Weights of a small GPT-style language model, trained from scratch on English Wikipedia.
Size: 9 layers, width 512, 4 heads of 128, MLP 2048 ReLU, vocabulary 8192, 33.6M parameters.
Architecture: LayerNorm before each block, learned positions, biases, tied embeddings.
Training: a variant of Adam for these matrices, 761M tokens, 5804 steps.
Each number is 50 + 12 x the weight over its row's rms, rounded and kept within 0 to 99. Layers, rows and columns count from 0. The size before them is the row's rms in percent of the matrix's.

# down: layer 5 MLP down (transposed), 2048x512, rms 0.0321, rows 1751-1803, columns 192-255
# up: layer 5 MLP up, 2048x512, rms 0.0345, rows 1752-1803, columns 192-255
down1751 105:38 58 45 56 44 36 39 10 56 42 37 57 52 31 35 55 46 32 41 24 41 26 73 65 52 61 38 48 62 40 49 29 40 49 46 57 65 26 45 60 53 47 65 52 37 42 45 38 46 46 37 56 54 39 43 79 64 48 44 52 44 36 64 34
up1752 111:44 57 38 55 42 44 63 57 44 50 42 43 44 55 53 37 56 66 50 40 41 56 76 41 68 53 55 35 55 48 41 35 51 41 49 40 45 53 36 51 45 55 62 57 60 38 67 55 48 42 62 57 53 64 49 29 62 91 55 52 49 29 49 51
down1752 119:52 39 55 38 66 42 64 67 68 46 51 53 54 54 55 63 63 46 44 40 53 48 45 54 49 54 55 47 63 32 66 52 45 50 58 42 41 42 56 51 61 35 46 50 49 46 56 58 47 63 57 36 51 60 48 42 49 70 37 41 49 61 41 53
up1753 085:45 61 54 67 23 56 55 52 69 40 47 64 45 54 49 41 64 39 67 31 62 52 44 61 51 41 55 56 51 47 46 67 40 61 70 49 35 33 45 51 46 59 62 36 51 48 64 30 56 29 69 47 68 35 54 44 21 55 48 47 76 70 67 47
down1753 078:45 61 50 58 49 57 65 68 42 56 61 51 35 29 53 45 51 41 46 53 57 41 66 51 57 49 77 45 25 66 54 55 59 57 58 63 58 54 47 46 59 55 39 64 54 74 43 53 24 35 52 47 45 70 73 67 34 67 54 51 39 53 43 34
up1754 095:42 59 42 45 42 67 29 45 45 69 37 60 47 71 55 52 79 36 49 55 62 60 54 45 52 23 61 36 25 46 69 48 52 53 60 48 63 50 39 45 48 39 49 63 62 67 22 46 47 37 60 63 66 31 39 35 67 55 63 44 58 47 63 53
down1754 090:36 46 47 47 70 38 43 52 56 42 40 49 30 30 53 62 65 53 53 66 52 50 38 37 37 28 53 35 31 58 41 54 52 48 49 61 38 61 42 33 46 46 60 59 37 50 54 56 51 57 76 59 90 43 60 68 45 38 27 55 47 56 44 60
up1755 092:30 55 47 73 41 54 55 63 52 55 57 34 70 61 57 61 54 38 41 39 74 53 69 50 23 50 70 50 68 55 52 53 33 60 49 59 45 43 44 55 44 36 43 68 21 47 65 35 38 51 49 51 48 70 49 35 46 47 37 52 52 48 27 50
down1755 091:39 34 66 49 40 44 40 48 60 71 58 51 50 50 44 35 41 60 59 43 64 63 52 25 64 46 45 46 30 75 49 54 68 47 51 44 53 50 50 50 40 61 48 49 58 49 47 57 46 69 63 44 47 58 52 58 47 47 21 80 57 77 54 59
up1756 106:65 62 44 55 51 78 40 29 71 61 51 61 32 34 49 38 53 53 42 30 42 71 63 58 52 32 51 51 55 43 59 57 21 43 58 59 63 37 49 65 64 53 60 47 53 34 55 65 58 44 53 48 53 61 43 55 57 50 55 47 45 57 27 54
down1756 097:59 44 31 56 41 49 30 63 55 39 39 50 43 42 47 46 29 65 47 60 38 42 56 35 53 54 41 53 69 48 56 83 34 39 32 64 43 46 49 41 34 65 27 48 49 32 47 54 61 68 45 71 52 56 60 29 73 47 64 68 43 34 65 56
up1757 100:57 36 44 53 41 58 41 51 44 65 54 35 46 44 58 33 45 53 50 53 61 60 33 57 38 32 59 71 47 29 40 76 42 57 37 45 53 48 70 80 34 46 46 52 33 61 41 61 52 18 59 41 65 32 61 54 28 50 59 21 58 31 68 67
down1757 093:53 60 69 51 57 36 81 38 40 69 64 50 28 29 63 35 48 66 42 78 50 44 26 59 30 58 66 57 56 30 29 66 19 62 57 63 51 49 72 72 69 45 36 58 52 49 67 37 40 55 48 13 67 20 60 46 53 46 48 37 58 42 65 51
up1758 105:76 42 41 76 33 46 63 42 67 46 45 64 54 50 60 56 49 57 59 50 66 38 53 89 71 28 55 30 50 40 52 48 49 53 48 34 57 36 41 44 34 52 49 52 61 28 25 48 60 40 35 51 70 64 50 45 51 50 28 51 53 64 67 52
down1758 115:25 36 27 64 39 46 31 40 64 51 21 52 64 61 63 48 69 63 31 52 31 43 66 43 68 51 56 38 49 39 58 44 51 40 66 25 75 31 69 44 48 54 54 66 50 50 30 37 45 53 58 41 49 57 31 55 60 47 38 78 50 72 37 26
up1759 104:36 44 37 55 18 59 39 52 56 55 60 50 66 40 57 36 29 64 47 48 39 47 44 42 44 59 28 42 40 50 61 51 30 51 39 56 47 45 50 49 54 65 40 51 46 41 61 49 35 40 49 38 45 48 40 30 44 76 34 58 44 69 51 55
down1759 107:46 27 48 54 24 52 59 36 35 34 45 46 77 70 47 41 55 46 52 52 59 31 58 53 64 58 45 56 29 63 46 53 53 48 31 71 74 58 56 66 64 26 45 50 54 44 45 45 55 46 38 47 63 49 68 37 46 63 50 70 46 41 59 48
up1760 093:47 61 31 73 45 43 36 46 24 58 61 46 72 58 50 43 68 59 47 57 61 37 61 70 31 27 33 50 47 56 53 51 62 36 38 51 45 42 35 41 19 63 58 41 44 54 52 44 39 34 46 63 54 67 47 43 38 46 46 41 70 56 53 63
down1760 091:45 64 59 63 72 60 62 56 69 35 41 54 57 45 58 62 35 42 34 54 27 52 44 31 55 37 59 42 73 49 39 33 55 45 33 47 52 73 43 43 59 49 43 54 41 50 52 41 51 42 45 63 37 38 32 38 49 39 53 59 46 45 38 24
up1761 102:62 49 62 50 44 42 60 55 49 44 52 63 53 42 58 62 64 53 50 42 45 41 58 55 54 27 41 66 48 48 56 46 53 31 49 31 80 56 57 43 61 34 46 58 41 32 33 29 48 53 53 44 45 71 48 29 38 67 53 35 62 64 42 62
down1761 105:66 68 63 48 45 17 50 70 52 83 49 39 63 40 67 82 43 50 58 70 67 68 62 63 64 48 30 40 42 49 50 53 48 57 34 52 50 56 25 30 35 71 45 67 59 43 44 59 49 69 48 35 43 36 41 54 55 71 71 41 55 38 61 78
up1762 102:62 77 48 63 56 65 30 54 56 53 49 29 34 58 56 43 58 46 54 49 65 57 49 42 31 44 48 51 45 61 55 43 64 51 59 64 33 43 57 24 48 56 43 57 75 44 57 31 07 64 49 43 45 57 43 33 45 51 69 40 57 41 41 58
down1762 100:56 57 48 56 29 77 38 67 50 44 51 33 50 44 48 58 44 40 59 51 69 66 60 57 31 52 55 34 70 48 64 47 27 54 52 63 51 32 44 41 43 61 32 69 71 38 37 48 41 32 51 67 69 52 36 48 38 69 55 64 60 52 59 55
up1763 104:52 53 38 51 28 61 62 53 41 39 32 48 36 55 58 72 71 59 68 30 56 32 48 45 61 26 62 45 38 49 23 49 45 54 44 42 59 54 30 64 77 56 52 57 53 52 44 58 42 46 43 40 61 56 42 37 61 64 39 33 66 60 38 50
down1763 098:49 45 46 28 43 61 66 61 57 66 46 58 38 37 68 46 41 67 53 54 66 31 39 60 71 42 61 63 44 35 52 69 42 39 51 51 62 61 57 51 62 49 45 61 48 46 52 32 31 66 24 25 31 47 42 30 47 45 39 37 47 63 29 58
up1764 091:45 53 55 52 27 53 24 58 33 45 61 46 49 61 58 39 55 61 55 44 54 43 53 34 44 60 26 74 32 37 28 56 36 22 24 34 51 59 42 42 50 73 63 62 51 45 66 60 62 70 73 57 63 72 42 54 56 45 36 48 65 48 32 67
down1764 089:69 53 45 33 59 44 43 54 50 35 32 48 56 39 55 57 54 50 53 80 67 65 54 70 64 63 35 50 69 65 24 61 85 27 49 33 45 62 50 39 56 51 43 59 38 40 46 55 58 62 48 70 46 32 72 53 43 36 63 45 47 66 62 52
up1765 099:67 42 51 62 68 65 28 44 44 52 67 41 33 67 58 63 73 15 42 33 37 35 57 58 37 43 49 55 24 70 47 56 38 28 35 47 38 69 42 39 60 56 63 43 38 52 43 46 63 44 45 28 57 44 38 64 55 43 60 37 43 55 49 52
down1765 093:56 38 50 53 53 64 42 31 56 53 50 41 77 61 70 48 41 48 50 62 42 41 56 77 44 55 36 31 53 46 59 38 48 35 52 60 54 61 58 20 50 74 49 46 47 46 59 46 36 74 68 72 63 72 26 36 30 55 62 33 49 49 39 57
up1766 105:59 46 34 39 53 47 50 53 60 34 34 55 41 57 72 54 33 49 61 48 35 46 54 51 41 40 71 67 53 34 48 48 53 33 40 51 43 54 56 42 50 59 55 36 55 49 54 53 20 60 59 43 50 80 42 29 56 58 47 51 53 54 62 63
down1766 108:31 40 52 65 56 68 53 60 40 25 40 36 64 54 39 62 66 40 55 44 56 29 45 25 49 63 64 60 60 53 54 63 45 58 52 76 41 42 40 47 64 45 35 46 53 51 52 52 52 50 69 52 56 43 51 54 82 40 54 47 42 47 67 42
up1767 104:55 72 59 22 70 28 30 24 59 51 59 46 51 58 52 41 46 39 47 43 51 78 44 31 68 18 43 69 41 49 44 45 55 52 32 32 75 37 24 48 51 51 45 39 46 33 67 26 49 61 63 60 62 35 34 35 69 58 56 51 74 45 37 60
down1767 103:59 66 42 47 44 51 42 27 46 41 46 51 53 51 49 50 57 59 57 66 65 61 44 47 40 53 32 39 34 60 30 40 76 40 54 50 70 58 59 80 56 44 44 32 44 62 26 44 41 42 30 30 54 54 29 27 42 56 49 56 39 56 51 52
up1768 086:46 48 63 63 42 36 44 21 47 34 54 68 49 52 43 33 61 39 57 50 49 57 44 66 40 44 37 97 46 53 63 74 45 34 61 44 60 54 42 58 52 43 33 53 23 52 65 39 45 52 70 34 58 40 52 43 34 54 53 45 54 46 50 65
down1768 076:69 47 44 37 56 75 66 71 40 37 51 40 34 55 52 76 73 41 58 55 50 64 69 56 44 52 56 34 36 33 57 27 56 49 56 34 59 78 48 32 61 37 33 62 58 55 38 64 61 45 41 50 36 67 38 36 60 34 62 46 37 64 42 37
up1769 099:47 77 54 38 45 62 63 48 68 62 41 66 74 63 60 34 41 16 57 51 38 45 26 60 61 34 50 53 48 40 40 56 68 53 55 72 65 59 53 46 52 36 67 40 35 50 38 53 43 51 53 45 51 41 59 64 19 47 67 47 56 46 42 48
down1769 099:54 47 66 36 64 36 20 61 28 55 29 34 41 50 32 54 51 46 54 69 32 44 54 30 40 60 46 63 56 56 44 60 47 58 46 43 55 48 60 80 58 67 32 50 47 28 53 62 62 47 75 47 53 41 53 32 68 40 55 54 45 50 69 57
up1770 108:54 53 28 38 25 44 27 37 46 58 55 63 64 54 57 37 52 66 53 47 64 60 55 77 59 46 53 56 48 45 39 54 16 44 52 60 75 31 47 56 47 62 68 36 61 61 44 49 37 47 65 46 57 35 47 48 59 57 46 54 54 48 39 54
down1770 109:47 53 63 61 35 49 56 41 58 51 60 61 58 46 35 66 40 55 39 51 60 48 22 53 46 42 70 52 30 56 44 58 38 38 56 57 76 36 32 44 35 44 50 44 28 38 37 63 56 38 54 67 46 54 56 57 46 24 53 52 70 49 74 55
up1771 090:93 54 53 55 61 49 32 41 31 53 47 34 49 51 70 50 58 49 55 49 36 37 65 44 44 61 38 42 29 48 27 44 53 42 49 56 41 54 48 42 54 41 67 47 34 53 44 42 50 72 56 54 45 62 43 51 57 56 29 46 44 38 47 60
down1771 090:58 24 47 44 37 54 62 61 55 39 56 53 48 40 18 52 38 55 34 74 73 68 39 35 48 51 66 56 48 39 38 56 72 76 52 59 28 69 47 62 45 66 57 49 56 65 47 45 45 61 57 64 66 73 22 59 60 44 82 44 59 43 38 43
up1772 093:66 64 58 58 34 40 41 29 51 35 72 46 12 52 58 69 54 45 40 46 48 60 34 53 32 56 54 59 43 51 57 62 31 56 32 49 64 44 48 55 47 68 45 47 49 60 57 58 77 45 46 66 52 50 45 45 40 59 93 53 66 32 49 45
down1772 086:58 38 52 46 59 65 46 54 69 34 71 35 61 61 68 59 45 49 45 47 58 51 37 59 71 35 65 64 55 70 60 58 50 56 68 40 52 28 65 38 44 77 31 19 47 46 60 75 72 48 41 48 40 45 48 65 42 58 51 50 16 47 52 33
up1773 100:55 50 34 52 58 66 39 44 49 48 44 65 70 66 65 50 49 63 55 56 43 49 25 52 47 58 42 48 46 55 61 57 65 52 51 35 74 38 41 31 51 58 58 43 34 45 50 50 45 52 39 38 72 56 36 49 42 50 56 51 50 40 51 54
down1773 098:32 33 54 44 46 84 54 61 62 35 48 43 51 56 35 28 41 73 55 56 42 57 57 71 58 15 52 53 39 61 52 61 50 29 43 57 58 40 49 65 39 64 35 60 59 59 74 55 54 29 29 41 32 50 52 60 79 69 57 43 69 49 39 39
up1774 106:43 33 36 54 48 46 39 40 62 57 44 43 38 66 55 21 52 49 49 53 25 70 59 48 46 50 47 50 72 53 34 41 56 41 41 29 48 42 31 65 59 63 65 38 68 34 74 42 40 39 60 17 26 49 47 21 46 67 46 33 49 59 53 37
down1774 112:73 57 57 38 35 46 44 38 37 61 36 60 52 50 41 64 50 48 59 72 62 59 28 53 44 37 52 42 41 55 45 57 40 56 48 38 53 28 45 43 30 41 49 51 54 42 48 41 46 53 42 53 71 62 37 36 46 44 48 58 63 30 64 67
up1775 099:74 56 61 58 08 41 36 56 48 42 48 41 52 57 49 44 57 44 68 36 66 69 46 55 45 39 47 42 61 51 41 77 36 69 42 42 42 45 40 34 52 54 38 56 57 62 39 35 21 46 47 56 54 38 52 44 40 59 55 53 57 60 45 43
down1775 098:63 50 41 43 55 49 73 58 52 49 53 33 39 55 49 63 48 60 67 51 28 40 33 43 70 42 45 30 39 38 69 51 52 40 48 50 42 47 66 47 63 68 45 44 54 47 58 67 60 41 26 61 61 43 56 67 54 38 47 60 56 32 40 39
up1776 102:41 69 41 74 63 54 28 42 51 39 60 62 48 48 61 59 52 51 43 48 38 47 41 42 56 35 47 37 50 41 39 60 45 25 62 50 35 58 57 65 30 52 65 54 37 33 49 53 35 39 22 53 47 57 42 47 36 53 54 56 34 55 53 65
down1776 104:53 58 36 51 15 41 57 50 55 54 49 56 63 53 69 37 52 43 49 75 45 57 37 42 69 33 52 49 41 36 38 53 62 32 43 79 34 46 57 62 57 53 52 62 28 48 65 42 58 39 50 27 53 56 58 48 25 56 37 59 74 61 43 50
up1777 097:44 39 39 33 66 51 46 26 51 74 62 50 45 58 49 43 46 41 41 45 63 19 41 80 46 44 72 57 60 31 50 40 53 47 58 34 49 55 41 46 56 45 46 40 41 46 55 50 42 44 68 60 54 52 38 23 40 57 54 49 63 54 54 59
down1777 095:59 40 60 45 58 62 52 63 59 51 58 76 56 44 65 80 54 51 69 46 40 41 43 54 35 62 61 37 45 55 56 46 70 46 47 31 32 61 61 41 59 30 70 43 24 66 47 52 49 37 33 49 40 57 37 50 52 53 46 38 44 22 59 57
up1778 090:64 41 39 52 63 56 40 24 48 45 34 77 42 55 59 66 59 55 49 49 55 37 20 48 27 44 38 52 41 43 47 34 59 37 36 44 46 46 15 59 27 39 64 74 49 50 40 52 54 61 51 60 46 55 56 51 64 48 58 49 60 50 33 41
down1778 087:60 63 55 76 49 56 36 41 46 65 41 53 39 76 50 49 38 40 61 55 57 62 68 64 64 55 32 43 40 49 42 35 42 56 62 53 26 55 58 65 37 70 44 47 49 55 52 70 48 48 60 55 40 46 42 40 19 53 53 70 36 32 29 27
up1779 105:67 57 33 71 67 24 67 67 50 57 66 30 56 45 57 46 34 54 55 38 57 33 39 63 54 44 60 53 64 58 27 64 37 45 39 50 37 37 52 41 38 42 64 26 38 41 55 51 50 66 56 44 56 41 30 27 59 48 30 29 43 53 53 59
down1779 107:65 60 49 46 76 61 44 48 52 49 56 43 45 38 54 40 34 56 48 58 64 37 68 47 56 58 52 67 40 33 34 49 45 47 55 31 47 66 44 47 66 30 56 61 64 52 78 54 35 50 50 36 56 39 45 53 48 44 59 52 53 41 42 46
up1780 093:25 42 34 41 39 35 54 53 71 50 43 41 52 46 55 38 56 58 72 62 59 48 54 43 51 21 58 33 87 45 53 53 46 49 54 30 31 40 63 41 65 55 50 51 51 40 53 43 55 50 80 40 68 43 44 55 68 62 44 51 56 57 48 37
down1780 091:43 40 44 56 51 28 38 51 61 66 62 59 58 51 58 52 47 53 55 49 54 64 64 52 28 60 53 43 66 59 58 43 23 29 33 58 43 34 28 38 45 75 67 44 51 36 51 20 49 42 35 46 43 60 49 49 60 52 36 18 45 36 39 50
up1781 112:45 52 40 50 34 66 43 45 48 32 48 58 70 60 54 59 54 65 47 45 48 84 53 35 55 30 69 55 69 45 37 71 37 46 14 40 54 33 56 50 43 51 54 61 37 45 49 31 21 60 80 30 51 48 47 48 63 67 52 24 54 65 40 39
down1781 117:64 63 61 54 65 44 63 42 56 29 42 49 52 50 37 38 51 55 47 45 42 37 36 53 46 58 45 53 61 58 41 68 37 65 52 72 45 59 43 63 41 49 68 58 39 62 56 53 56 48 44 43 60 50 58 36 67 41 37 59 47 53 23 38
up1782 095:51 53 50 50 39 64 56 65 53 29 74 55 39 49 56 60 66 41 40 59 59 34 44 55 46 35 67 72 64 62 32 60 35 52 40 57 35 48 41 55 55 49 67 56 33 55 22 59 60 63 50 48 72 42 42 63 13 65 70 53 51 38 49 48
down1782 088:55 63 73 67 46 52 50 67 39 51 54 42 34 51 52 47 52 33 43 53 59 19 43 77 52 45 47 42 67 51 57 66 48 61 38 55 37 49 61 69 56 46 55 48 29 42 51 48 61 48 59 58 68 55 57 47 58 50 60 51 49 52 60 95
up1783 092:47 57 43 57 43 36 27 47 53 34 41 54 53 47 57 34 52 45 42 53 82 37 42 27 64 53 48 62 55 58 65 45 27 44 55 41 35 26 82 57 57 63 59 67 51 42 37 44 69 44 41 42 46 64 43 65 35 64 43 47 56 45 73 40
down1783 089:43 46 48 61 38 34 58 65 46 51 41 47 37 61 52 51 38 37 49 61 51 39 46 34 56 62 42 56 41 67 49 63 65 50 44 37 52 26 25 54 64 53 47 52 46 53 38 52 51 46 60 51 54 55 76 60 59 56 60 54 76 53 39 57
up1784 090:61 57 57 50 51 63 18 60 47 47 38 47 41 60 53 52 61 48 52 61 59 46 83 58 45 63 40 58 62 57 58 54 43 49 55 32 47 40 65 43 46 37 59 32 34 54 58 38 48 37 48 52 43 64 51 57 35 50 51 40 74 51 59 57
down1784 086:52 57 46 56 42 51 45 56 51 58 61 40 55 56 67 58 43 49 50 42 65 51 33 51 37 30 64 21 47 57 68 49 71 65 51 47 42 45 43 67 49 45 23 43 62 63 53 46 74 85 69 45 54 61 45 43 50 69 59 62 66 49 62 41
up1785 099:54 59 47 68 46 52 43 47 52 39 36 26 58 54 54 59 31 50 72 41 46 51 67 62 84 18 77 52 58 53 70 53 65 44 58 43 42 37 45 32 39 73 52 50 58 52 26 44 44 52 52 71 56 54 47 45 42 64 40 50 67 55 56 42
down1785 095:43 37 57 51 67 59 47 72 23 57 34 58 56 57 35 36 55 31 52 29 48 60 43 27 55 53 56 64 49 44 51 53 58 50 46 47 48 62 52 72 52 57 49 47 51 44 26 67 50 51 26 51 59 47 59 11 66 39 56 35 51 46 55 43
up1786 097:44 51 27 48 38 46 43 38 37 33 48 55 35 52 56 37 46 49 76 44 47 48 47 52 28 54 17 30 48 48 43 34 41 59 44 45 43 40 44 48 59 55 72 54 67 79 53 49 53 82 49 52 36 68 35 67 45 46 40 47 48 46 65 45
down1786 094:48 55 72 51 42 30 47 48 56 29 25 45 52 50 73 51 57 58 39 50 52 40 53 57 43 75 59 31 41 39 38 54 59 64 47 42 27 42 52 56 28 48 22 61 26 56 22 51 63 27 14 48 58 49 38 57 37 52 51 53 49 46 45 38
up1787 100:51 61 61 44 46 43 67 33 59 73 49 49 54 28 62 35 62 49 41 40 69 75 59 42 42 50 48 49 26 42 51 50 44 50 47 46 43 67 61 60 73 50 64 31 42 42 59 56 57 72 54 43 62 30 50 48 51 71 25 60 62 40 57 27
down1787 098:34 53 62 36 59 53 47 56 63 57 30 59 54 42 72 57 77 61 43 59 52 41 43 79 40 38 70 57 53 49 46 61 46 52 62 60 22 51 42 63 63 32 48 48 68 60 62 42 61 46 28 54 52 52 37 39 53 47 50 34 70 48 39 45
up1788 105:49 48 52 59 58 62 49 54 33 26 71 53 41 73 59 57 60 40 62 50 46 50 41 51 57 52 60 53 42 25 74 46 56 48 61 43 66 60 52 40 40 65 36 60 54 44 39 57 34 33 59 36 55 34 36 25 51 49 53 49 69 52 36 40
down1788 105:41 43 35 73 60 41 71 51 46 57 78 57 44 43 55 39 60 56 40 41 42 68 57 57 52 37 54 44 51 51 82 57 65 40 49 72 46 47 15 64 62 40 57 36 54 48 46 40 55 39 53 36 27 41 40 63 44 41 52 79 48 53 51 42
up1789 099:46 27 44 64 53 47 48 25 33 44 77 48 51 42 49 54 63 50 57 43 62 54 61 54 61 53 29 73 65 68 44 57 55 17 38 17 57 24 49 45 39 63 43 65 46 28 46 58 57 59 59 46 66 49 52 55 38 48 36 44 48 52 60 46
down1789 102:48 43 63 45 74 55 52 46 39 59 42 42 53 66 48 42 44 57 42 51 49 31 55 42 46 44 40 18 57 43 45 47 59 49 59 56 59 39 49 45 46 42 49 64 47 66 36 64 56 44 49 56 73 47 44 66 46 46 39 48 60 39 52 46
up1790 094:48 38 29 49 44 59 55 51 71 40 59 38 19 48 46 40 65 46 32 49 38 54 66 45 62 60 43 50 29 59 59 73 46 53 43 51 49 37 47 54 56 76 51 58 53 40 57 30 48 48 78 34 63 65 41 51 55 40 56 29 50 59 82 37
down1790 090:49 40 64 37 50 42 57 69 42 35 36 64 44 68 77 60 61 48 62 17 41 48 46 65 32 28 53 46 81 38 47 41 44 55 24 53 33 49 57 44 55 45 57 24 38 42 43 39 59 49 47 37 46 36 64 75 34 50 58 68 47 44 58 43
up1791 106:52 49 63 47 39 44 40 53 65 66 49 51 41 53 61 32 42 46 40 60 56 57 63 76 46 41 62 61 40 47 57 67 42 48 55 32 70 55 51 76 23 44 69 63 52 39 67 45 51 39 35 53 64 51 32 41 70 64 56 51 63 54 52 62
down1791 106:45 19 32 42 42 56 44 56 44 38 57 60 70 40 42 59 80 41 52 45 60 50 23 41 40 63 27 63 58 54 47 60 66 53 51 33 48 64 65 55 53 43 40 21 48 83 73 36 48 46 78 38 41 37 38 25 39 39 57 36 50 52 46 63
up1792 090:52 58 57 43 41 41 63 37 37 60 55 49 40 63 47 61 60 56 43 42 69 47 52 61 51 41 42 55 69 55 42 34 57 60 17 42 37 35 34 53 67 40 41 68 62 28 30 44 49 64 60 38 60 43 41 41 35 82 53 48 40 59 41 61
down1792 091:39 48 40 70 50 51 72 78 56 43 54 35 48 53 64 44 58 45 35 68 51 50 41 39 60 43 71 55 46 65 50 53 51 60 56 41 59 66 52 54 62 56 43 50 37 72 40 41 62 36 32 70 24 51 63 51 28 33 64 62 65 70 85 29
up1793 106:49 58 48 49 44 51 36 39 70 31 51 31 52 65 58 60 58 50 55 50 45 30 40 57 62 47 79 41 48 48 41 78 50 48 69 58 40 33 69 34 61 58 71 52 73 49 51 48 55 67 49 50 48 64 41 45 19 57 56 42 46 42 41 64
down1793 108:42 49 37 40 27 43 59 48 63 61 41 24 40 52 71 40 59 53 60 60 26 51 53 69 68 54 70 66 43 34 34 61 39 47 62 84 39 33 66 60 42 43 47 58 44 47 58 56 59 58 48 36 42 54 55 37 53 51 54 58 53 48 50 36
up1794 096:45 62 58 43 55 55 48 49 59 56 42 64 71 39 63 67 40 59 57 42 50 52 46 53 66 40 52 27 54 49 63 50 41 49 47 40 50 33 31 43 42 65 44 43 66 27 37 58 46 44 51 36 56 52 42 55 51 65 41 46 61 63 73 56
down1794 097:59 32 33 24 35 44 56 57 60 37 50 36 25 49 56 64 61 41 28 53 49 54 64 32 59 58 33 33 44 47 25 67 75 43 42 52 38 44 66 60 59 69 46 43 55 38 44 34 43 50 66 32 48 70 64 43 46 44 50 49 38 54 53 53
up1795 092:31 48 58 40 40 70 19 64 46 24 65 52 61 47 50 55 71 24 42 49 51 69 31 41 47 61 52 56 58 63 62 68 51 45 37 39 59 26 35 51 41 58 44 55 77 60 58 53 59 51 38 34 40 33 50 45 55 44 54 55 57 65 54 30
down1795 090:66 67 48 46 38 55 49 56 64 50 32 43 72 43 55 33 45 46 55 61 58 53 58 43 38 49 49 61 54 54 44 50 27 57 39 57 54 54 40 78 23 26 38 59 52 44 81 59 21 55 63 52 45 56 47 62 69 45 53 62 28 36 47 58
up1796 097:33 52 38 60 46 64 45 36 73 53 57 33 59 65 57 37 42 40 57 54 39 34 55 61 29 36 55 55 54 43 54 55 40 54 56 64 39 53 42 66 45 38 35 55 74 28 43 33 54 50 55 26 77 44 46 53 70 50 46 42 54 36 44 77
down1796 100:77 51 49 44 54 67 40 48 76 55 58 42 48 63 51 34 44 59 36 58 35 29 49 60 63 54 52 77 61 30 61 55 44 63 43 43 52 68 71 39 72 61 46 41 59 61 49 43 56 42 54 35 39 40 50 51 56 57 68 42 46 48 58 48
up1797 111:50 56 47 58 69 33 43 59 57 59 57 58 37 54 56 49 64 52 42 28 62 49 59 52 70 52 58 69 30 55 36 35 31 50 64 53 29 58 47 27 37 58 72 55 59 31 48 43 58 64 52 36 57 21 46 48 44 62 44 27 62 61 29 54
down1797 114:73 55 66 43 52 28 55 62 51 44 51 35 35 47 55 55 51 51 44 55 25 33 45 46 56 37 34 53 44 47 50 27 50 47 35 68 60 35 58 42 58 47 40 56 44 25 55 53 27 58 42 60 29 45 51 55 68 39 44 56 49 48 30 58
up1798 107:44 55 40 61 40 50 40 46 18 65 65 46 52 52 61 75 52 56 58 40 44 36 52 62 55 57 46 44 26 22 71 42 35 53 75 51 49 47 36 55 37 81 77 51 51 50 34 43 28 53 43 53 43 62 48 37 49 61 54 37 72 54 63 67
down1798 109:55 50 25 84 40 65 21 37 63 48 60 57 61 43 45 61 41 36 42 58 41 40 60 51 56 65 58 47 31 44 54 50 16 52 64 54 50 52 61 40 52 74 48 37 47 54 64 42 62 49 52 49 31 40 38 50 14 42 74 68 37 60 39 54
up1799 092:42 56 48 51 27 49 33 50 58 57 72 34 42 55 52 56 38 46 45 33 71 25 69 66 60 46 44 34 72 54 56 52 25 47 57 45 72 56 21 70 58 42 48 47 36 38 44 44 57 56 34 33 61 47 41 62 48 54 54 36 60 40 49 36
down1799 093:54 51 60 68 57 54 59 62 55 58 50 28 51 33 46 59 70 49 42 49 65 74 49 33 35 46 80 52 61 25 60 42 48 73 39 54 53 41 64 41 38 37 58 48 59 41 61 53 64 52 51 69 51 36 53 72 45 47 34 39 59 53 51 46
up1800 107:53 71 42 53 55 52 53 38 46 25 40 53 32 66 57 46 39 50 39 38 49 54 60 34 44 48 43 49 17 42 15 58 47 29 65 52 61 40 50 40 42 70 65 66 59 54 44 44 21 33 41 54 49 61 53 48 46 56 49 29 63 43 55 50
down1800 108:50 28 68 52 43 36 34 56 42 55 58 56 33 48 61 38 49 37 49 59 45 56 65 67 56 43 64 47 36 47 42 63 51 51 44 56 49 52 54 24 59 46 74 54 34 55 39 57 66 49 54 45 44 40 77 34 75 63 71 45 41 65 47 57
up1801 109:50 34 46 39 45 59 44 57 49 50 63 64 44 57 59 39 55 41 33 51 33 57 55 61 49 67 58 56 29 55 42 46 41 31 30 25 76 42 53 59 52 39 68 40 55 36 50 51 57 53 66 34 73 44 46 47 47 49 67 52 46 30 48 38
down1801 109:79 60 48 75 54 47 61 67 43 32 31 49 66 71 70 49 55 52 48 43 46 30 68 27 60 30 56 46 35 48 46 32 59 59 58 47 53 53 63 39 35 62 45 50 54 48 37 42 61 40 47 37 38 45 37 59 44 48 72 62 63 63 48 35
up1802 105:34 49 57 44 54 63 66 50 61 47 65 34 48 66 51 44 49 60 50 43 37 57 66 69 39 53 54 51 62 43 36 61 39 52 61 48 57 51 42 41 33 71 48 52 23 52 47 48 59 62 70 41 41 51 46 43 42 45 58 50 60 68 53 41
down1802 108:39 63 59 54 56 40 39 43 60 34 43 44 50 42 75 25 56 56 41 58 47 53 55 33 49 20 40 42 34 56 65 35 40 40 34 35 34 55 47 26 64 58 47 47 72 41 52 61 47 57 88 45 43 36 66 57 33 69 49 36 51 27 46 33
up1803 101:44 64 59 42 49 41 50 51 43 35 48 49 69 39 65 54 42 44 45 36 48 48 75 55 37 43 49 47 38 44 33 43 35 38 24 61 65 57 44 57 59 36 56 47 53 56 49 46 41 78 40 58 53 79 40 52 55 64 32 34 58 38 72 82
down1803 099:33 44 45 70 49 47 37 54 43 41 55 38 45 49 81 37 60 53 34 81 38 59 62 68 60 58 38 59 51 43 54 43 41 47 28 54 53 31 36 52 51 50 72 70 71 51 80 51 58 77 53 48 56 58 69 49 46 64 59 62 44 34 37 43